python train.py --d_model=64 --d_mlp=256 --activation="squared_relu" --parallel_block=false --init_std_up=0.0578 --init_std_down=0.0 --lr=0.0118 --lr_mult_o=0.847 --warmup_steps=72 --schedule="wsd" --batch_tokens=16384
Each number is 500 + 25 x the weight over the matrix's rms, rounded and kept within 0 to 999. Layers, rows and columns count from 0. Numbers have three digits each.

# q: layer 8 attention query, 64x64, rms 0.327, rows 0-31, columns 0-63
# k: layer 8 attention key, 64x64, rms 0.355, rows 0-31, columns 0-63
# v: layer 8 attention value, 64x64, rms 0.414, rows 0-14, columns 0-63
# o: layer 8 attention output (transposed), 64x64, rms 0.245, rows 0-13, columns 0-63
q0:503499497499502500504500507499501498500500498501501506505501501498500501501499500503497499497498497501496500501498502503497500499500498498501499498497500500504499497498501504500501501500499498
k0:501498511494497506497498498501500510494501503492502495497494505500505500495500499497498499502499495498498504499507503509501494505496505497490502499502499501500499503498497501502501500500502500
q1:506493504497491494499504495502512506496496503504495507499494494494500499499502504500495498499504491498494501513501505490496499502501500498500498501497501500503500498497497498505495511499501507
k1:508503502500498501499493499499508495504501498500497503502507492501493496501502500496495496499493501501503492489497495504497499498495497501496496500504501496492504502509503494503502493494496502
q2:504505492503531496501492513491489502504507497502506492501503512496483496508500492484503502509493493507499502502499481507500493493492505499501502503499504500499502501508499496500504498494501506
k2:493501500502498498508500508497492497496496503498500499508489502503501503496493506502507501499510500499505507504506502492500497499504504500508504500496499505501498498492496504494502495508505507
q3:491497495494471499504500498511522507510487510512490521516490501481536502487497519532487504505511487483499522511523523504498507519521514494498499506496492480493485491486505497505493526516518494
k3:492504507504500493502485514494499494511493498501493501514485502509504501497494508498508498502499499504505510508504510498500488496493504501507501498496497508500499498499506497496501500511510507
q4:493508507503493491498496510506529503516496498500497501510502496477540502500493513524495505502512489502502522508515502494498496507498502494501498511485497485500488497480496503502499512506511499
k4:490500487492490504506493499495487503513493503513504499498491503492505493491481505517502490493503495498499509517495508510507482486489494508505488504500498496508509504496498503494502507511513504
q5:480504474507499482501482456501456519517498514501516531512507519474498454482500469491516539517507503502473530516484488501499477527506470537501500520510457455470468541515494528488517494500540497
k5:516510450477500504465498491495513506526494502518491508470529485473487459488475461516478506488490501497483490511484495517506456470472482519511485503513506473510512516497485494510495501461510481
q6:480568573476514512523532515500484489516547493500502473473515496522522484513491543523508552471473477531505490503495520507500491479560491478440510508557514499455580468486446411507450555545508488
k6:518518515512450518542518542479506522502542492524525502478529436535512512490522547473546574548499481517473509503563501543546474491478558449434443480535469546473546501561496523544500509499527474
q7:494538502506479460529465501523467510515465455550513508474496460478510512516489533514483513521444550435467464505491451473505530473523521497490538491446532561445437526525461492481490522510523511
k7:523515497500459479468506496474459506562491422491491513472492465506507527489510546497485549493489560450470495518496518478470482450461494502512483480476505493489452544528486441542501503551439530
q8:502497501503501498500500499498502500498498498500503501502500504499499504499498500500498498497503503498496500500495498500499499500502501498500501499498503497496500497499498501501500502503502493
k8:502498512497504506495500498505505509500505501489496500493496509501511493496502495495498502505495495500498502498509509514498493507499505495487503496502497500500497504495503497501500499500505500
q9:497505491503513504506498508498499499505504497500502497508500510499496504506505497495501501504498499506502503499498487502498491498498504497503500500497502501497502502502502498500507499499509509
k9:494494501494500504508500497494490497496499503508509500508490501502498498497498506506507500501501502497502503508507492489515501498500504498507501504491502502507509498495507501497499505514503507
q10:498507493505530509495481515495479497499510494492517482489511507513491500510504494487509494496494515513509478489487489509506496487483496503497495503505511514509506506507496509492506493490491509
k10:496507490494489511508500490496493507496503496493501496488511500499502499500493497505496504501507501492497494493500506504490502505499496501495499501508504500499495506503485504500506493484490502
q11:511507496503540496496491518490474500499511498497512487494506512500474496510501494478503499514496495505500498497495473507503496488489502499504504502495504508499504498512494500497514482490498506
k11:495505487491494511507503490493488510496497500497503496493508502502503496495491504506500503494509497495504494493502500503496497502499498505502498503503500496497497509497485500502503498488493507
q12:506514512505530514503520490486467492503506504481499487494516482500435498507499481470512509538495521510509493476474480478491507484496485506513501493495521525494510506517489503494523467478497508
k12:501500492490485511486510481500496503490494498504510505495524504500501500491498492516493504495509496487499487484494491493497511486503494511498491509502499489493497504500489500507499498484492498
q13:505478516504521497517493482525466488491511494494507508480517482486482525491496497494518510534509507506486510494503501502483509526511488537509503485516511516470490496550507513497537461506499526
k13:503491484502478502496526489497450499506484498510515516483496528473473484489473457538497477492506541496492520508453523503497481475492494559519497510510508481477513501531477482498506480514528496
q14:465522500533529555505499542510513468522478500538497484465499493511497479484517495522463484488557494531434492474506440516510501505504496524499514462481524468519493497465486557516511474537484543
k14:457492499518500495473524474490466472501530512498513473481454500548515547471534499545500484492480484515461474466502493528523493454515518506496557524473494444505525516512504564548505520551505491
q15:545472475512484461523491489492503528538508491478517476491450480529512484437520491488471458528531517490489503458546454519537527480539469492536476500476487514563505477511422483435518515521491427
k15:580476447438481450531477516485515477510518524507495448502469427551444521460505488489499527465509507484495544476490465530456574513537449512497477524493535442520512530504484512475525571522482503
q16:506476473482445555534443509524470498453556495467483569515452513483528490542453489475472522526531486532466485502504483483471501474477457490553564502518533475467514465523521511529486556487487492
k16:509493463504459487538500552515485550441561520522461533498528570523529506527431471535454503547483517552504524493544470455489523482511464541476506478483472513501491487497506484533466513472436539
q17:494558470524524493518503508518533556494511496518488520514466533534495540555498519482480491489521541479547481498486480527518514472508499502499495545531521510492503570512541470493509482527544451
k17:488520525486496534546519541497509533482506475513492543482477487504490508502497504451482496470468533495534521483572485528511459498478499491538513517558525519516464553462485492503504446536565495
q18:504508492506519531510583523491614481489535446512531463497442452511519501506435541509458499534521501536434471490461504509477510561497507538553483506495466497515503493515532515506493493479550517
k18:520491510483536503469530507488474458493522470472527462468423539455516473536529494507443506561477494545506506440496534467516554490505465526535469462517471500514455531466534548528463551522535535
q19:535539523504492553484488504506487503429389523435493468542524476500532493467525492468418490520540548530503505514538530488474481455490476516455489519449491473507517517491503476526527523493541471
k19:528517490453559502458484512546533489494435482467475496555499501504525575519488501510484499469531514480524471492537489493516428455554452484501494439479471420445505490480455565506527501431543510
q20:488505488478498512483504550391462511504554462460524473531554459507458467542529539537495492493494503514542544528518490514513505454477470508533497519454557491468485472477543522468486451465499501
k20:502453433548469494509464483499477514500488461503480462517583439503467440490497533501519487527517469497529469498520466483471498465522505513553490545511528503473499472456551513491437514501495503
q21:486522497501440520526543517515538460528483464502494484547456470498482437518485437523491505470504519520506480466531503496470533443518527460459560485503480474518479491574542502478490474487494546
k21:446552522492498481512479471533559465509483458437514477501468446533479495527485431495497496520467486500504537513530485495536479490540496513486493499497484489510475515550570504497469505505431548
q22:532505498495531444468492478515488463529542503516516552512469448532552503525507523530520464508579510469551486471506463458491508485490517559471507519512496527541546539485522494506484511496526486
k22:528499518448524490549492547481502438503533507493510578524498459515521504440506499499489502453494471504556511467492517512516521505457491547451534507512498550512477550489497479479463507502541515
q23:528474479477487498505459509490459544494489497490501463540515496482467516520501521473501513500481519454448478453531496471548465552485485536503581495506403511543504479563490453465494500507510546
k23:547526447505482487501466484450504473449490477505501428516429538507504493514476493509540491538515564429433593478503520488545477542500479495478544455518495482494530511475531442482495486493493510
q24:580527479563532507506480489484517457487529521471530483549520511526517428498532529529484458497488492542481481529500457484502481513504499505533495453521519491493512534568431478510512454548490524
k24:570509466525477535542458493500539437519526548428481498489514491523469521545488477525508494504468460466438509470471497522468499466517510504470446441493512472518502511522482531509459476547547507
q25:495525486479508473564494521467516439513490501550496453480497588509516533490552493427480492510474482490469448554533499508492502489502508536518470530503462503465541495503525481517477486502531524
k25:508520517474482511497516544509477418503483494517473516482459555542490495557585509487492467549476550488518498560514536528498554501485543519523510508502424466475495468517457535521503504468526465
q26:529490498454469498486558543518491506508534531497467527498468516496480486476520542465488469512492530502451483502459518562522480490559574483504527529468528478471488522478510523456439494466491526
k26:525512484464492498546503475530486494486530526520530519444480447510459458511513585481500479551484499527504510491474526574505453459536502458514548518470447459515436502467525470498506488499460520
q27:509505488533454484484558459500490501528477551508491508506460469504507536487506543532459528485513438467498524519515491542509504530465493542515521447594513502504461443515513503488490472461482496
k27:470485515567496524550471481469505514503506538484556471552440517433521539471536513528508523499488514506464541469479471497461466457485532539497520518568534497517480486487506501478443479460491479
q28:579576513557492503486505476513483504529516487518592518464453524516518518496467483457542502427490505546527540471503481511510523457489487528512519484424507521497505436477532494531507507460527502
k28:465533478516515474523481441513514524522481478548530547516510516526505539447530499492493548472516554580527534450498519470543525548492531466566489473465541476506516490549515490531442528455524521
q29:468486458455485514495510532453568497517512563514503478505527457470555501491539463465547478485507529466522543469501537487490463501565508535516513448496478555510489468503479492573495517503494470
k29:444502478456478476459466498472514487462522488529561498491529509509548484518551499479487493429554494516473520519459505498478496537549538510491516411491476569501489480523524504475526538494493423
q30:547553512467489488496521493429475525544469575488493493502533531461564498521467531507504458485511516510520513492535488461472468488526538454531504494537492492515533538546566540481502523518478501
k30:483534457487513491525487447478550446490503529482510556492510475489524507509434522464480469491495519514489529484567512459479464446491588509520475512522483513485530479488501525411512517523472495
q31:526599560486489503523450473506504484465565514524445482520459482445506491477463495507521480473541537486516458509515486502490485498522505524512475518484484541513424498539478505540501564501507476
k31:467524500428476491472460441487447466482527453492449520487505519505480535449456517514494485479517514519479538537496487537478502477520499461507473452509496529575452508531477490549462505501565517
v0:491477481531495511499474478465491508482452532514486501530557497497505504501500489446490541469519507530473541499485497501408523484500488527446484548487451455505481559518597496519525500487554546
o0:482483487447471521543524527488501507520505513539444497500545512497474472476522585503492467489478502529490494536472519533469548494507480514494507485489512535504499464483474481500478505498510536
v1:466464501547538491507413482516475476492535488495537527491469518545497538536521486512568502507469525520502538516484531469485496485509474471462451540480507479485502536456546497501509525467509428
o1:496480468491503479514514522495447516510530537500481497508500488492514467493480506527509470481526506491502494517466525490516470468519512497528458515470486540482471518461507530454567506502474509
v2:502478527479533481527491510496508510509505473503502515471467519507514461507527481473495473537503498490487510462484473494447475484476531467482502508475527491516542503497484486514472479457494437
o2:535532473477532484496465524528485532519464523495463494494507451463535537580519559566494492506557495508521515461518507471496538471495465525525495528501458506484487471558473485506504486515493526
v3:490522501504522445495499468506497507523496510537475488463515507498474503529524503507497514491502493502499476505505478482484509521526500522474504477524486499485495524501526501495482492508517504
o3:544462483519528544508532488498467513504507559501533517506525506518486501526469466476480509501477550495479513497544526475496496545476499489527526496500464504488540494492459503496536494494491485
v4:533513471549511471524458452555504487445511496498530515501495470532524537507490508553546504517458447492520508526500497526480479532471479530548514512527475480488458511513531509505550543499514472
o4:469525520504480537497462476483492463501491528514522504483508481489470548540511480481501459468481482476490519462464463503500533502476477524469477577499533484488512476529463444512523525518482457
v5:503529487516461486485480493514505490520514489509495511462501468514512513545458525553523520504513492495484495548523489514528537489524518523490493498468504545505486484472514508478520477494552504
o5:462489464520499503509501506491532509523477514487508477466431508522536547524529495483492473499514497467502512504490515487462517474506510498500508497505519499519485494485512507487536492506480535
v6:514509479499502505445553494500506511480489518522488451475531494486509536516487502530516501467507502529529505522492461503510514524519538529501488477542507511469450512477485489508504520515496584
o6:521530487506509487491534486497495499530556519481499524531504539507513492523505487513484465513514472503514468462487523415513530493547443520498511500502479509506543505479473493503555515485478514
v7:488446454447476448495554490445493508520520537467478495481524515485516600487483485479512517523516446460509518499465502538483488523432503494521507514480499478477494522528578508505489460484501474
o7:552518523489497505520513500508573532496499493492515495488457498533602496507469479503486513459498471512482475555504558451454461459499481496506545527479481483485514483477524500532535523469463482
v8:486494495490491482490516484492481560485532443439538539518461502497498508494520474499504483528499467494474491488550495547555498483461476506512462498442503509531503452473450453454482494531477432
o8:543513457492515505470493514478525481529530521521448499529476494483486515486512551426471501525510527534510533501477538463544473469475516486521482486530511508517486490484484501507497521504500501
v9:480488489492491464487497490540513525493514498468508504443470500493490530522500469520548513527525504487555532483470475510456478514440536494499512485499498468489507511506489533536486524489501464
o9:534521465508532493464528484466532476494509471485482519501530474500512476503513528423511470485473510448500462490439508507491529528507506517505481464505555477545483483480504512448525488508486482
v10:525473485515494558513497509472520490524475491511467470530518487509508435407508473465453509491473546547494481481496506464440512461521551471450499457520484471456497514496559479519544459478523522
o10:528531501475548493478509500504477476514516497504539517506459448495545503513502506454507509497494485485487498487466481542525511471499486533496515528544492513515497523472511504489495527505460518
v11:503497495502497532501519493535539489489502491504483464454505444519459523472484493506461509508484502511504502494465474512500494503451533529509499470520469531501513465473491466511519470495508516
o11:497496471483507515493489518486496495503458511486514504499500516480513509478551476507452458462534506531514523474527512498481542523515535446476488509447462489519509459501539523472480497484519476
v12:476489468482505498502532515539532477514522519542482504457504507487482567537477476482572528480504493488530490488483516499480502496529519501472493505510533483475464496440508489505491533494493551
o12:493508486513487523486471487535456504523452543532538468495484506462479473507491517468488488490508516484466544521526509478445502478460530443515481483523493513472526476485502494483476490541474499
v13:514518519450537451532531486469480486510488556529515477512526522512487526542505526517502445488444488465535552507482549494503453506512466508531471498538534514487509515496514502555475516512441507
o13:492495524493577519526498523486507529487508503525480491555479489542514508515520448456539497499498490457487465462534490519491511528512521486449497520531546483497505456472488523498490516498514481
v14:472430499486515508536475512479500527521509484512509559540464486493480505488510506465496485501501531479432497461504505505501517494479494480482477510449485520504475500504513550463502494474491494